config.toml
n_layer = 14
d_model = 160
n_head = 5
n_kv_head = 5
head_dim = 32
d_mlp = 640
vocab_size = 8192
activation = "gelu"
norm = "layernorm"
norm_place = "pre"
norm_eps = 1e-06
positions = "rope"
rope_base = 10000.0
rope_fraction = 0.25
qk_norm = false
attn_scale = 0.177
bias = "all"
tie_embeddings = true
parallel_block = true
extras = ["capped logits"]
init = "normal"
init_std_qkv = 0.0223
init_std_o = 0.00422
init_std_up = 0.0223
init_std_down = 0.00422
optimizer = "adamw"
lr = 0.0036
beta1 = 0.9
beta2 = 0.95
weight_decay = 0.041
lr_head = 0.0138
warmup_steps = 422
schedule = "wsd"
decay_fraction = 0.922
decay_shape = "linear"
final_lr_fraction = 0.05
batch_tokens = 65536
seq_len = 512
doc_mask = false
train_tokens = 369900000
steps = 5645
dataset = "wikipedia_en"
Each number is 128 + 24 x the weight over its row's rms, rounded and kept within 0 to 255. Layers, rows and columns count from 0. The size above them is the row's rms in percent of the matrix's.

# layer 11 MLP up, 640x160, rms 0.128, rows 223-322, columns 32-63
size [ 98 102 106  93 102 105  93  91  91  88  98 113  96 100  99 101  94 100 102 103  95  92  96 108 100 110  94  94 108 101 109 107  91 119  93 101  96  95  93  95  91 116 105  92 105  98 107 104  95  99  90 106 101  94 100 101 104 102 100  93  96  96  94  96 101 104  91  93 109 108 106  90  97 103 107  95  95  98 101 104 102  96 107  88 103 108  98  98  94  97  95  91 109  98  92 107 112  98  98 108]
[[119 130 102 173 151 112 121 123 124 109 114 154 109 125  85 109 159 150 116  99 123 160  39 145 117 118 149 119 135  69 163 119]
 [135 136 135 140 144 115 133  44 121 136 117 135 106 132 152 155 108 155 114 117 133 141 133 116 138 133 102 115 157 121 114 103]
 [137 126 108 107 129  92 109 102 125 119 132 127 127 142 147 114 123 128 102 120 101 149  97 108 138 158 155 150 109 132 139 113]
 [104 130 148 113 114  82 159 131 174 130 149  74 157 134 119 138 162 182 136 112 155 156 136 122 162 131 120 117 116 135  82  95]
 [147 142 132 138 189 154 128 145 120 135  83 141 137 131  89 132 186 162 173 176 129 135 113 110 156 135 141 130 126 159 108  96]
 [109 125 104 163 118  92 116  89 138 132 154 126  76 149 142 145 114 125 112 135  92 189 131 111  79 152 132 121 176 107 135 156]
 [137 130 124 123 123 146 153 128 155 150 146 138 111 103 179 168 109 154 100 165 111 131 129 138 119  86 149 114 113 130 110 134]
 [163 110 145 113 123 122 146 121 105 142 145 185 129 104  79 161 143 132  93 164 121 113 129 131 134 120 138 137 132 134  94 105]
 [182  94 151 112 153 133 108  98 123 134 132 131 139 151 142 167 133 128 139 161 133 107 154 152 116 129 124 153 177 152 113 146]
 [152 131  98 119 156 141  84 128  97 161 122 142  95 155 116 126 123 106 106  80 145 145 124 154 122 106 141 144 114 119 145 136]
 [ 94 141  99 155 134 145 159 109 143 106 137 119 115  91 154 135 126 114 103 132 121 112 146 153  98 127  98 114 152 144 128 175]
 [103 142 120 184 135 141 145 124 127 164 145 129 151 141 146 143 131 211 101 110 136 162 135 144 122 101 122  77 174 159 126 113]
 [146 108 126 106 206 154 168 107 124  94 120 110 141  80 116 142 112 155 132 133 137 164 106 178 163  95 131 135 138 152 111 129]
 [111 118 143 159 121 124 124 130 152 119  98 139 109 150 135 122 140 159 124 143 113 123  79 165 109 108 108 119 159  91 130 157]
 [115  95  73 150 128 130 168 162 190 178 131 129 102 169 121 146 132 170 131 130 138 112 145 121 106  93  95 141 152 118 130 108]
 [183 138 145 175 180 152 156 125 127 130 126  95 126 120 140 174 129 124 160 140 126  98 115 146 130  82 120 117 110 126 135 103]
 [108 131 127 115 151  81 107 156 131 154 136 178 105 142 151 159 128 143 141 112 137 151 129 124 157  94 160 148 135 157 121 118]
 [131  96 122 142 140 134 128 107  92 139 100 110 142  97 174 102 180 103 129 138 108 125  80 115 151 122 146 146 148 108 162 111]
 [119 145 124 127 115 107 108  95  92 122  69 159 107 120 184 107 118  92 137 113 108  97 141 131 112 133 102 139 147 115 162 152]
 [160 112 125 122 164 105 131 115 133 143 126 139 120 107 173 161 119 137 178 163 127 164  97 108 112 109 165 111 120 126 162 101]
 [150 116  87 146 137 139  93 150 138 128 121 122 151  96 145 120 126 127 140 170 135 138  84 156 112  72 147 138 158 141 142 150]
 [203 129 152  92 130 148 149  80 109 139  89 166 137 136 114 101 161 115 137 129 135 133  72 144 112 115 148  88 144 127  70 124]
 [153 121 103 122 143 109  71 127  93 128 128 122 131 160 104 111 112 168  91 115 119 128 141 152 100 124 112  97 126 106 160 137]
 [116 146  95 164 158 110 158 143 144 148 153 128 137 142 169 138  84 125 169 131 143 147 137 155 127 161 134 140 134 109 113  86]
 [168 102 140 142 130 116 142 144 165 116 115  91  87 123 204 137 118 157 129 113 127 105 129 132  91 167  97 119 138  88 107 129]
 [125 144 103 154 115 130 177 114 162 156 117 120  83 145 112 163  99 136 154 150 136  95  92 123 156 113 134  87  85 132 114  86]
 [ 81 169 140 145 148 122 144 122 112 125 117 159  85 153 122 126 118 191 114 137 143  97 103 161 149 139 163 109 135 119 174 123]
 [145 123 109 124 131 122 161 122 136 132 126 113 121 158 122 137 125 164 124 125  82 149 140  90 155 130 131 154 112 151 120 115]
 [143 165 157 141 149  81  93 138 151 140 155 109 120 173 188 144 128 133 151 119 140 140 162 145 150 123 150 104 137 159 160  88]
 [123 121 106 153 166 134 127 133 171 117 122 111 117 115 142 115 117 125 109  78 132 142 146 180 174 176 137 124 140  46 151 149]
 [143  93 152 156 136 146 180  97 135 109  90 139 103 158  98 114 156 109 163 124 140 132 124 137 172 114 177 141 166 103 132 118]
 [148 126  96 133 125  92 161 129 141 124 120 123  98 104 162 178 164 115 132 163 142 137 131 155 110 154 106  87 122 154 184 122]
 [100 114 127  96 111 120 133 106 144 135 180 125 117 127 130 158 125 116 114 108 137 134 102 128 102 138 135 109 163  84 138 101]
 [163 131 118 172 111 137 147 127 122 134  91  97 122 137 104 147 118 153 150 135 148 163 175 165 126 129 108 122 126 125 134 118]
 [116  83 179 152 150 136 116 148 141 142 127 139 170 102 121 141  97 127 166 100 146 105 136 124  86  76 111  86  88  90 133 169]
 [120 132 135 115 136 132 143 110 133 108 161 132 115 124 156 174 186 123  95  99 135 105  73 135 116  84 165 108 165 150 126  93]
 [127 142 144 139 123 144 165 140 163 104 124  73 127 139 135 101 107 152 129 138 143 103 133 139 165 133 107 127 146 131 142  79]
 [170 123 119 113 117  98 140 125 126 127 120  96 145 122 141 128 142 124 124 159 104 138  94 139 114 149 126  89 153 126  79 133]
 [179  83 111  89 117 104 110 147 168 176 101 160 128 144 136 120 135 158 111 126 122 117 131  90 159 131 130 109 125 139 133 130]
 [140  88 121 141 154 135  83 126  82 125 109 121 128  88 115 179 145  96 125 119 126 154  88 136 151 143 127 128 116 101 157 139]
 [110 130 124 117 136 142  90 106 125 168 111 152 127  77 182 146  96 133 134 129 111 105 121 154 103 129 171  97 118 118 128 144]
 [147 128 113 163 123  90 123 129 120  99  95 111 116 103 141 197 112 152 107 128 109 118 101 178 117 153 116 100 145 118 137 120]
 [122 117 126 127 144 147  98 130 137 117 116 140 147 116 163 141 100  97 124 138 124 174 133 152 158 149 136 145 159  94 126 124]
 [120 120  96 200 145 113 110  90 105 151 152 134 159 124 121 156 147 138 123  85 114 127 131 116 131 175 139  86  90 129 157 141]
 [170 140 138 152 130 139 111 108 114 141 105 117 112 156 117 149 123 140 166  91 139 151 137 120 138 146 186 106 140 121 136 116]
 [101 122 130 144 146 108 166 144 140 140 143 174 105  87 129 129 107 151 166 112 152 144 145  98 139 100 132 113 138 142 159 126]
 [147 136 132 122 155 111 148 134 142 144  97  97  91 169 156 153 131 151 115 138 128 167 147 156 168  67 104 149 165 115 135 131]
 [144 125 137 133 165 129 165 160 142 121 148 127 144 146 124 126 135 165 134 145  74 125 100 147 175 113 139 148 129 133 120 120]
 [107 109 103 156 120 129 162 109 143 177 161 139 124 113 117 186 116 105 145 140 128 142 144 137 127 123 145  92 189 102 134 114]
 [143 127  85 120 130  65 120 152  84 146 146  88 118 139 112 143 140 167 129 181 128 116 117 152  85 122 144 143 198 140 122 123]
 [162 123 103 134 181 119 140 116 148 167  82 101 126 136 135 138 181 156 133 165 154 151  90 111 100 122 133 124 176 108 159 102]
 [151 163 110 149 135  90 165 134 114  86 111  98 107 117 144 112 111 158 146 144 115 151 121 104  87 101 118 150 114  97 135 153]
 [121 140 111 132 110 139  94 118 123 151  75 205 107 144 156 122 147 183 130 118 139 173 150 154 149 162 152 124 133 105 143 148]
 [ 92 161 125 104 118 150 150 131 105 132 148 136 140 109 153 148 143 119 147  81 187 127 108 129 153  90 106 137 116  72 132 112]
 [146 128 121 117 118  75 155  82 131 105  92 133  87 152 110  91  97 150 117 150 136 135 115 101 121 156 143 140 141 120  97 141]
 [146 130  56 138 170 119 184 176 154 132 121 138  98 123 130 105 179 133 133 137 162 146 126 129 140 114 107  99 123 129 122 114]
 [136 116 121  97 138 122 181 180 160 111 136 129 132 170 174 127  83 144 133 152 108 121  92 146 133 133 152 127 154 124 153 101]
 [139  88 129 129 114 104 124 102 170 113 123 123  89 131 168 159 172 119 107 140 140 105 179 161 114 103 117 125 129 125 112  69]
 [131 150 123 163 105  75 100 147 159 104 110 143 152 168 162 107  86 184 158 136 104 125  97 157 112 130 131  80 139 122  90 119]
 [125 127 150 135 159 126  78 118 145 140 133 156 139 145 138  95 144 173 141 155 153 140 118 109 105 122  60 147 118 166 137 139]
 [143 115  83 142 136  95 126 134 119 135 116 120 102 103 116 149 134 116 111 134 113 123 106 150 154 135 135 129 141 152 140 169]
 [156 136 106 143 132 136 120 120 123 123  94 137 105 115 175 136 118 122 125  96  83 111  92 164 125 130 110 156 166 139  92 143]
 [ 80 104 126 191 127 143 114 101 110 138 108 145 112 126 119 164 134 159 127 130  89 117 122 181  75 117 128 139 155  91 102 107]
 [128 121 102 115 131  92 110 106 141 119 160 169 102 148 162 101 150 139 140 117  96  86 165 134 108 103 152 138 145 106 144 123]
 [143 146 124 140 160 114 110 104 161 102 139 110 110 159 170 141 164 120 108 119 147 116 135 123 149 160 151 132 133  90 143 129]
 [136 117 133 137 167 114  99 137 122 164 138 161 114 159  93 122 127 124 160  76 127 131  74 153 103 103 122  96 119 121 125 130]
 [145 144 142 168 144 128 110 113 105 118 125 159 120 128 149 118 142 112 101  91 143 114 107 137  97  83 105 136 112 145 162  97]
 [134 162 120 126 143 166 123 109 167 164 117 163 114 147 131 130 114 106 124 118 143  98 134 135 211 146 153 124 111 151 153 121]
 [154 118 108 148 167  90 105 102  90 142  74 116 122 146 169 154 136 143 136 123 142 137 101 134 130 121 124 115 122 143 140 128]
 [133 140 109 141 122  98 131 156 140 132 101 142 106 162 138 136 127 154 171 134 160  99 129 155 117 141 145 170 102 105 178 127]
 [132  76 110 133 116  97 129 123 139 156 133 121 129 131 139 129 134 184 127 112 143 172 104 170 116 148 122 109 162 131 153 157]
 [133  71 151 161 146 117 111 124 144 172 120 116 129 156 157  99 113 142 148 116 150 117 135 141 142 154 128 138 164 115 142 147]
 [125 114 109 135 150 100 155 165 186 140 112 120 118 142 118 116 177 155 148 122 150 154 135 141 185 172 168 153 202 105 141 144]
 [104  87 142 171 142 113 140 122 112  95 108  93 157 142 140 102 111 109 135 104 127 147 115 129 116 137 133 144 136  95 161 119]
 [145 140 113  97 150  73 178 141 145 125 144 136 143 106 134 160 144 108 116 120 110 105 108 120 109 127 149 139 181 111 122  91]
 [ 98 128 142 133 139 112  70 132 147 136 115 156 113 119 125  97 128 158 146 156 104 133 174 143 116 120 167 117  96 120 161 110]
 [144 124 124 143 108 118 161 123 155  87 123 101 132 161 126 164 175 116 140 112 117 112 128 111 144 128  97 158 142 131 131 125]
 [105 107 143 117 144 111 115 120 157 121  92 138  90 155 141  98 133 124 107 119 138 111 152 126 154 140 139 152  98 138 187 135]
 [141  91  95 121 127 110 112 100 123 137 123 140  58 104 143 163 110 123  88 150 169 148 144 131 130 131 125 139 129 106 118 113]
 [134  94 109 189 162 162 102 114 114 109 121 136 120  79 164 136 150 157 160 151 148 126  93 137 122 144 147 126 114 130 155 125]
 [176 114 128 105  90 128 139 125 102  94 192 134 142 145 120 137 150 146 104 113 143 147 118 145  98 109 127 106 149 116 116  96]
 [115 147 128 152 133  97 146 180 150 140 120 145 102 146 147  83 106 154 140 134 116 106 113 178 151 136 115 107 106 142 106 126]
 [107 134  83 124 132  82 135 119 164 134 120 135 102 137 153 139  99 144 110 116 132 181 139 195 162 157 108  97  92  85 139 113]
 [139 160  97 119 141 137 102 118 116  87 119 209 148 122 163 126 104 137 146 149 103 124 154 170 120 123 147 152 112 106 140 124]
 [170 113 102 173 121 124 175 103 114 148 114 149 108 119 154 151 141 138 118 151 108 128 137 125 105 124 155  91 114 105 132 138]
 [124  88 134 106 101 109 128 180 150 102 137 127 112 147 135 129 142 149 156 134 133  80 145 158 134 121 139 141 151 122 126 140]
 [101 132 114 172 159 131  97 155 127 160  84 116 121 144 109 127 105 133 136 137 153  97 135 137  62 119 146  82 136 107 148 109]
 [122 153 102 122 143 149 159 125 142 124  78 108 108 106 132 110 150 115 137 141 174 136 133 167  88 126 142 171 106 132 182 144]
 [118 150 152 138 112 116 106 124 101 134 105 171 135 157  91 120 143 151  94 135 157 136 142 147  88  90 106 118 144 121 119 133]
 [133 106 129 130 203 139 142 117 102 144  74 108 140 119 155 136 109 190 112 131 122 139  86 147 189 100 178 134 114 144 135  87]
 [171 167 101 135 132  75 132 130 133 149 133 143  66 168 123 115 155 118 154 108 118 127 143 103 115 106  88 148 137 117 131 145]
 [ 99 109  98 154 127 139 132 105 137 149  93 105 169 136 151  92 134 148 134  91 161  85 139 153  79 138 113 152 120 135 115  58]
 [151 106  86 118 152  76 133 168 148 162 112 114  92 151 112 100 113 112 137 134 144 206 126 177 129 137 114 114 113 137 113 117]
 [139  87 131 114 109 129 127 158 106  90 152 139 135 146 130 126 134 116 111 170 138 156 139 122 107  85 132 128 127 153  99 165]
 [140 129  82 147 136 142 108  97 129 118  73 139 143 118  97 149 145 159 147 165  99 129 150 167 122 112 158  84 126 152 100 154]
 [117 141 108 140 135 120 137 171 133 157  88 119  94 111 148 129 145 149  98 122 175 141 124 138 145 136 120 120 164 157 179 120]
 [131 114  97 110 107 140  95 151 116 113 152 141 131  85 156 168 139 166 110 151 151 166 138 124 136 135  92  75 119 105 156 139]
 [156  95 139 134 143 136 146 131 160 109 109 111  56 146 117 150 180 141 107 128 123 138 115 148 174  91 121 156 154 130 103 124]
 [148 167 117 129 138 131 120 153 106 148 122 141 107 108 117 144 114 141 112 118 144 127 183 142 151 119 112 132 145 126 134 159]
 [189 146 108 164 116 113 111 107 170 158 129 126 127 117 136 137 144 138 121 128 143 129 129 172 110 168 136 128 127  88 112 128]]
# layer 11 MLP down (transposed), 640x160, rms 0.131, rows 223-322, columns 32-63
size [ 97 104 111 100 105 104  87  90 102  88  91 115  91 133  97  99  98  94 102 109  95  95  89 118 103 105  98  85 113 102 111 105  90 112  94  96  99  89  89  90  94 119  99  88 105 106 112 104  94 103  89 108  98  97  99  97  99 100  97  97  93  84  87  95 105 107  86  94 111 108 105  90  95 101 109 100  93 102 105 105 100 106 106  81 102  85  99  99  89  99  94  87 110  93  96 110 138  95  92 105]
[[119 157 112 111 107 140 157 121 156 152 113 123 127 115 160 150 100 116 168 148 112 114 171 138 150 114  93 129 122 153 139 163]
 [140 131 124 111  96 110 139 145 112 111 147 122 157 130 107  62 130 101 118 159 116 162 128 115 124 129 137  94 101 133  76 118]
 [130 114 125 115 121 113  98 143 113 102 137 124 109 127 163 108 143  65 155  88 146 120 159 155  78 131 131 144 148 138 114 102]
 [173 116 141  77 125 143 165 119 138 119  89 115 126 133 143 145 104 119 118  80 128 120 145  82  87 139 204 131 129 115 171  93]
 [143 142  92 127 117 153 136 144 112 122 154 118 156 126 118 125 139  93 128 116 148 100 136 152 106 127 115 168 119 152 137 158]
 [ 68  99 103 131 131 101 165 130 110 110 114 132 115 128 140 131 130 167 128  81 105 125 136 149  88 117 150 183 190 172 141 128]
 [115 107 131 159 128 107  99 121 105 100 116 127 175 140  97 115 108  86 128  80 143 125 124 135 119 136 123 133 106 144 130 116]
 [125 146 144 132 145  86 126 152 128 104  94  76 114 143 145  95 104 166 157  94 118 115 119  87 140 147 100 111  71 119 137 163]
 [ 96  99 129 140 141 108 182 134 160 104 138 185 153 100 112 170 116 114 162  76 137 130 133 123 171 138 157 105 162 105 114 135]
 [150 123 100 117  85 112 131 174 155 150 146 127 130 162 113 125  93 151 119 137 118 135 106 110 103 175 153 122 105 108 157 144]
 [115 139 119 144 112 150 129 201 132 119 135 115 176 152 102 131 165 143 108  95  94 108 134 112 127 141 128 115 100 114 131 108]
 [125 112 113 131 110 118 113 170 173  80 172  91 111 131 122 133 129 117  95  80 131 117 142 142 122 152 131 108 160 132 158 148]
 [172 130 129  92 147 115 111 107 156 164 124 162 163 131 108 144  98 165 149 106 118 136 153 119 102 156 141  89 102 119 126 137]
 [130  85 122 144 117 119 136 106 130 108 119 129 173  65  90 160 132 107 177 153 139 119 163 149 177 136 102 124 134 141 100 126]
 [128 143 139 134 109 108 185 135 135 147 103 145 122  88 169 151 103  95 121  88 141 130 129 162 139 102 115 138  67 118 145 117]
 [127 144 100 152  95 114 120  97 116 117 152 174 117 107 143 146 134 111 120 118 142 181 102 151 149 155 116 143 114 102 118 132]
 [143  98 110 109 146 184 130 142 137 165  72 158 131 132 132 132 109 111 127 163 129 117 146 149 101 145 120 113 118 132 102 137]
 [132 159 120 166 114 172 116  99  92 145 159 131 148 112 136  88 126 157 107  97  92  85 141 133 140 160  78 123 114 126 116 179]
 [135 120  73 129 138 107  94 119 111 136  97 131 106  70 144 147 141 149 113 152 132  87 163 118 184 112 144 129 138 165  95 114]
 [112 167 130  59 158 143 125 134 104 127 174 132 123 146  89 174 133 150 154 128 144 135 161 116  82 122 126 145 105 119 127 155]
 [164 101 112 150 142  93 156 137 119 131 157 115 112 139 149 123 108 138 138 175 100  93 128 112 166 108 100 144 115 117 140 102]
 [180 144 111 140 114 146 120 130 128 139 137 101 122 154 107 108 144 101 151  94 136 131 137 136  73  86 120 106 112 134 135 134]
 [129 130 148 163 147 155 144 134 165 122 124 125 136 142 126 131 110 121 104 123 112 120 154 154 205 139 168 175 124  97 157 114]
 [138 171 105 115 145 154 163  83 150 111 147  98 139 131 121 122  73 104 138 138 146 107 149 135 120 119 128 142 162 129 112 139]
 [113 137 163 117 130 116 159 149 151 134 149 166 123 142 149 119 120 115  99 131 104 144 129 143 158 180 179 144 151  91 137 125]
 [ 92  87 147 131 136 145 120  84  89 113 169 149 120 105  98 157 133 132  43 149 101 118 129 142 155 141 164 136 134 160 149 135]
 [179  55 109 128 102 147 100  84 132 125 149 136 147 143 142 126 152 141 146 135 116 143 114  86 158 144  83 157 127 140  88 142]
 [143 132 111 147 123 137 131 155 129 119 134  86 170  74 128 101 132 147 117 128 121 157  86 154 100 125 133 145 149 140  74  93]
 [125 115 136 141 126 105 133 139 110  84 156 100 206  90 122 102 149 143 133 156 125  98 128 106 144 102 120 125 129 139 121 137]
 [129 123 135 158 141 100  77 158 146 136 157 134 159 109 130 132 160 118 102 145 145 152 161 105 148 109  89 130 140 187 127 136]
 [153 109 134 183 152 142  95 108 135  91 143 130  96 154 115 135 144 125 136 108 140 102  77 146 131  88 132 115  88  99  85 121]
 [118 169 161 155 162 176 107 129 148 132 121 114 164 141  63 126 178 144 145 156 136 132 153 134  94 148 149 151 130 111  98 126]
 [113 132 143 121 141 156 146 146 128 143  88 166 146 148  95  97 130 122 170 154 107 104 101  88 136  97 137 137 132 103 114 182]
 [121 143 116 167 139 143 126  77 132 139  97 108 130 107  94 129 139 100 137  89 108 137 118 112 144 103 106 106 150 123 157 113]
 [122 206 167 157 140 112 132 109 164 132 101 118 147 124 105 119 131 128 130 107  98 129 131 142 129 104 125 142 127 137 150 134]
 [161  85 110 157  84 124 162 126 155 123 109 118 122 101 100 148 109 141 128 129 124 120 129 123 147 174 151 142 134 144 138  98]
 [160  87 136 151 129 152 115 151  81 194 114 141 124  97 126 134 121  88 125 123  96 133 139 105 125 162 116 168 108 115 130 149]
 [ 86 139 143 153 101 118 112 152 123 133 147 158 148 151  90 124 162 100  97 117 148 127 133  99 160 121 127  98 130 170 156 135]
 [112 135 119 163 103 120 131 137 135  86 152 124 116 122 179 132 124 150 103 130 111 116 121 137 124 142 156 140 112 151 170  54]
 [122 152 172 114  80 133 102 136 135 133 106 169 130 102 134 118 133 133 101 135 124 128 152 131 142 152 166 157 116 124 116 104]
 [159 147 139 151 125 137 128 147 124 135 144 116  93 132 124  99 135 129 111 143 100 124 109 121 127 137 127 106 133 119 136  83]
 [117 103 160  97 111 174 107 174 187 101 136 120 150 111 144 142 125 123 138 130 121  90 116 151 105 129 133 101 132 161 124 113]
 [179  88 158 117 138 156 133 112 137 207 129  80  95 133 147  81 127 130 103 109 120  94 176 102  76 115 153 116 161 105  85 142]
 [161 128 168  93 143 167 156 126 149 138 114 125 135 169 101 128  89 119 107 154 112 143  90 130 142 110 111 126  98 116 115 137]
 [ 94 157 108 136 120 139 158 146 176  85 137 146 144 130 110 116 148 109  91 106 126 128 105 121 118 159 126 121 117 105 131 124]
 [125  95 135 113 109 149 119  88 146 128 121 119  88 179 166 155 129  89 112 128  91 122 114 116 121 151 125 170 144  98 114 143]
 [121 146 109 119 134 154 134 110 130 162  86 120 151 158  96 165 195 128 108 140 148 126 110 152 134 115 105 102 129 104 149 125]
 [114 120 109 131 119 108  84 127 111 142 115 148 105  98 138 150 121  90 138 116 169 142 147 122 116 117 110 140 100 145 133 144]
 [105 157 125 138 111 107 125 138 133 134  99 159 117 125 137 102 152 121 151 154 135 113 108 158 141 143 155 107 101 141 161 148]
 [145 174 160 108 134  98  92 147 107 156 149 125 136 137 102 152 141 114 130 156 148 156 172 117 158  60 127 163 140 115 116 139]
 [ 78 109 123  95  72 151 106 113 133 145 134 162 150 137 122 154 131  71 131 119 129  70 172 129 130 150  91 110 105 165 109 143]
 [127 104  94 161  99 198 142  59 107 119  84 122 131 137 160 139 159 181 130 148 131 166 154 138 148 103  97 169 130 159  92 132]
 [110 136 139 128 107 132 137 128 132 148 134 148 139 171  78 155 150 174  79 151 128 143 104 152 106 135  91 131  75 151 137 145]
 [108 127 143 175 175 102  83 142  98 128 107 167 121 136 109 131 117  90 137 138  75 158 127 147 165 130 166 127  99 144 121 175]
 [130 117 100 173 134 161 108 132 100  81 134 119 102 130 128 155 132 120 113 108 103 143 117 184 133 129 196 177 123  97 140 114]
 [148  77 128 111 147 112 137 160 152 163 137  95 133 157 141 169  87 136 150  90 124 113 164 112 131 160 100 135 135 154  50 138]
 [151  86 126 109 144  84  93 110 131 159 121  86 111  87 123 131 118 133 112  94 119 170 115 105 123  99 133 169 110  96 104 142]
 [132 179 126 116 171 113 122 101 139 136 124 108 152 153 141 106 113 144 118 130 130 131 115 110 118 111 143 147 150 113  82  69]
 [168 122  76 102 119 184 137 103 116 118 151 123 114 118 139 137 147 126 121 145  80 146 110 125 146 128 126 120  61 158 157 131]
 [138 118 157 118  89 171 136 146 112 166 127 124 122 112 134 162 122 107 154 156 118 161  71 141 131 138 103 111 121 140 116 122]
 [174 173  86 154  93 176 136 153 140 102 119  95 121 117 146 101 121 117 108 157 106 159 113 102 105 100 102 128 165 124 117 127]
 [108  81 148  96 112 122 135  92 138 128 147 143 143 167 132  97 113 143  91 174 123 176 115 111 102 144 156 124 112  81 135 131]
 [120 124 190 107 144  74 127 142 150 125 122  98 108 119 144 133 141 161 143 158 125 135 116  90 142 140 129 136 132 130  93 133]
 [122  97 156 151  73 125 122 114 141 145 123 121 151 147  89 169  96 106 118 102 175 138 105  77  87 137 139 150 108 142  95 108]
 [142  68 125 102 125 110 132 153  98  89 140 150 173 121 123 109  87 177 128  99 130 126 135 115 123 111 158 143 129 123 121 144]
 [118 154 125 117 123  82 164  71 123 138 144 120 116 103 151 141 147 164 138  96 137 119 158 140 142 169 104 134 132  99  65 133]
 [156  98 139 129 120  73 134  84 136 146 135  75 155 107 173 107  95 131 119 173 123 102 147 133 155 126 125 107 124 106 100 150]
 [120 104 131 143 115  83 151 127 124 139 146 119 121 116 123 138 109 146  96  94 129 151 133  94 119 132 164 118 123 156 144 112]
 [134 122 153 138 131 146 130  96 143 144 150 147  84  97 190  74  88 169 110 119 124 109 149 104 119 161 112 153 151  96 129 168]
 [130 129 152 113 129  96 152 156 167 118  94  90 118 148 125 114 125 120 125 117 125 136 145 120 168 137  88 141 130  98  80 128]
 [112 156 104  69 112 164 144 179 108 136  98 179 115 147 122 106 152 140 135 141  88 129 138 149 128  81 101 155 126 130 139 118]
 [170 170 130  65 115 147 115 136 129 120 125 124  87  82 109 135  90 141 119 102 112 161 160 142  93 124 123 132  86  98 110 128]
 [140 147 185 109 103 102 110 120 131  81 163 122 145 109  72 129 128 125 127 119 143 137 138 111  99 137 122 101 139 150 111 139]
 [114 107 128 128 149 141  83 122 109 133 174  97  95  93 140 143 159 124 146 126 120 122 153 117 165 145 120 119 132 127  93 153]
 [121 154 130 144 134 122 120 105 157 103 167 137 113 154 148 103 165  89 123 107 136 130 102 135 178 121  82 110 122 108 158 161]
 [123 152 138 163 149 144 135 138 125 130 137 170 108 142 140 136 132 116 123 114 137 108 142 136  84 106 151 114 145 110 166 138]
 [ 83 175 109 162 151  76 122 110 126 160 115 150  98 171  95  81 101 151 126 104  92 157 146 136 108 116 139 110 114 142 136  90]
 [115 174 130 121 131 162 144 113 176 124 164  93 132 115 115 169 151 108 176 106 114  79 120 146 118 134 150 130 163 115 110 100]
 [108 142 125 145 118 106 107 104 135 164 131 128 110 140 141 115 141 148  80 104 132 132 114 180 137 136 152 136 140 154 105 128]
 [ 87 128 111 122  95 118 159 122 126  95 150  99 130  92 112  97 128 139 138 139 140 145 134 153 120  99  94 171 106 161 157 133]
 [111 137 106 130 129 145 153 145 133 147  68  95 174 109 124 117 119 130 106 158 163  95 100 124 124 138 141  76 118 142 134 107]
 [133 131 156 171 147 110 115 109 107 171 126 132 148 172 102 109 151 129 134 130 136  96 119 179 133 149 123 116 116 144 132 103]
 [130 122 140 116  98 166 134 136 152 135 126 123 159 137 101 133 154 132 123 128  82 121 110 133 154 123 113  89 109 128 112  97]
 [115 107 186 138  83 138 149 116  89 168 131 125 117 128 149  99 119 123 145  68 133  76  99 113 103 135 109 108 155 119  96 142]
 [139 133 124 135 106 132 117 120 131 120 102 117 151 100 125 148 118 207 152 116 154  98 146 121 139 144 111 119 145 149 162 111]
 [149 144 127  87 165 122 132 101 131 135 131 108 150 157 105 109 112 135 144  93 145 134 130  93 131 106 122 143 120 117 128 110]
 [120 105  78 127 130 121 187 121 114 127 110 117 145 120  93 142 134  90  54 105 152 165 130 139 107 140 157 156 156 141 142 131]
 [140 109  93 171 147 133 138 102 111 145 131 122  95 135 140 136 142 155 123 137 153 121 107 169  98 143 133 150 151 132 129 118]
 [133 146 105 144 152 106 138 144  99 139 152 133 114 119 142 136 144  79 132 122 141 134 132 147  93 124 116 125 127 152 160 151]
 [125 130 134 111 132 142 147 118 149 155 126 115 113  81 166 151 193 100  78 118 145 130 135 134  91 156 135 123 123 110 109 152]
 [103 161 127 126 163 119 181 141 157 124 127 128 146 113 136 142 112 106 162 153 152  89 109 157 156 111 143 115 165 118 137 139]
 [126 132 135 124 121 122 138 157 101  98 113 133  59 133 147 154 131 113 116 175 133 169 118  93 156 106 137 118 137 111 105 153]
 [133 107 134 120 107 129 169 151 165 143 112 152 163 131 140 105  87  98 145 129 121 110 127 141 160 106 113 120 119 165 143 116]
 [123 130 139 146 106 117 128  86 145 138  86 131 126 123 114 154 120 114 113 108 122 119 126 141  96 136 107 145 119 115 161  99]
 [107 138 135 119 118  99 115 119 127 120 161 165 146 183 159 124 123 138 114  45 106 145 117 128 102  83  77 128 116 111 130 115]
 [ 93 119 122 113  87 155 115 156 119 137 106 121 168 113  94 126 155  93 127 108 134 132 137 118  92 118 104 143 137 164 163 143]
 [140 117 107  78 109 176  86 146  97 105 137 145 124 105 149 116 142 173 120 129 135 173 117 112 149 167 108 115  85 102 142 144]
 [168 130 156 160  88 123 137 128 131 163 111 146 119 145 140 178 103 142 102 144 156  94 137 133 161 136 105 141 118 111 140  89]
 [133 140 104 142  99 129  92 163 139  91 138  99  87 140 118 119 135 142 117 163 160 129 164 110 150 122 112 165 100 161 142 140]
 [139 119 154 128 121 175 144  75  71 100 143 183 132 136 114 165 142 170 152 123 148  99 105 167 124 158  94 126 150 142 145 177]]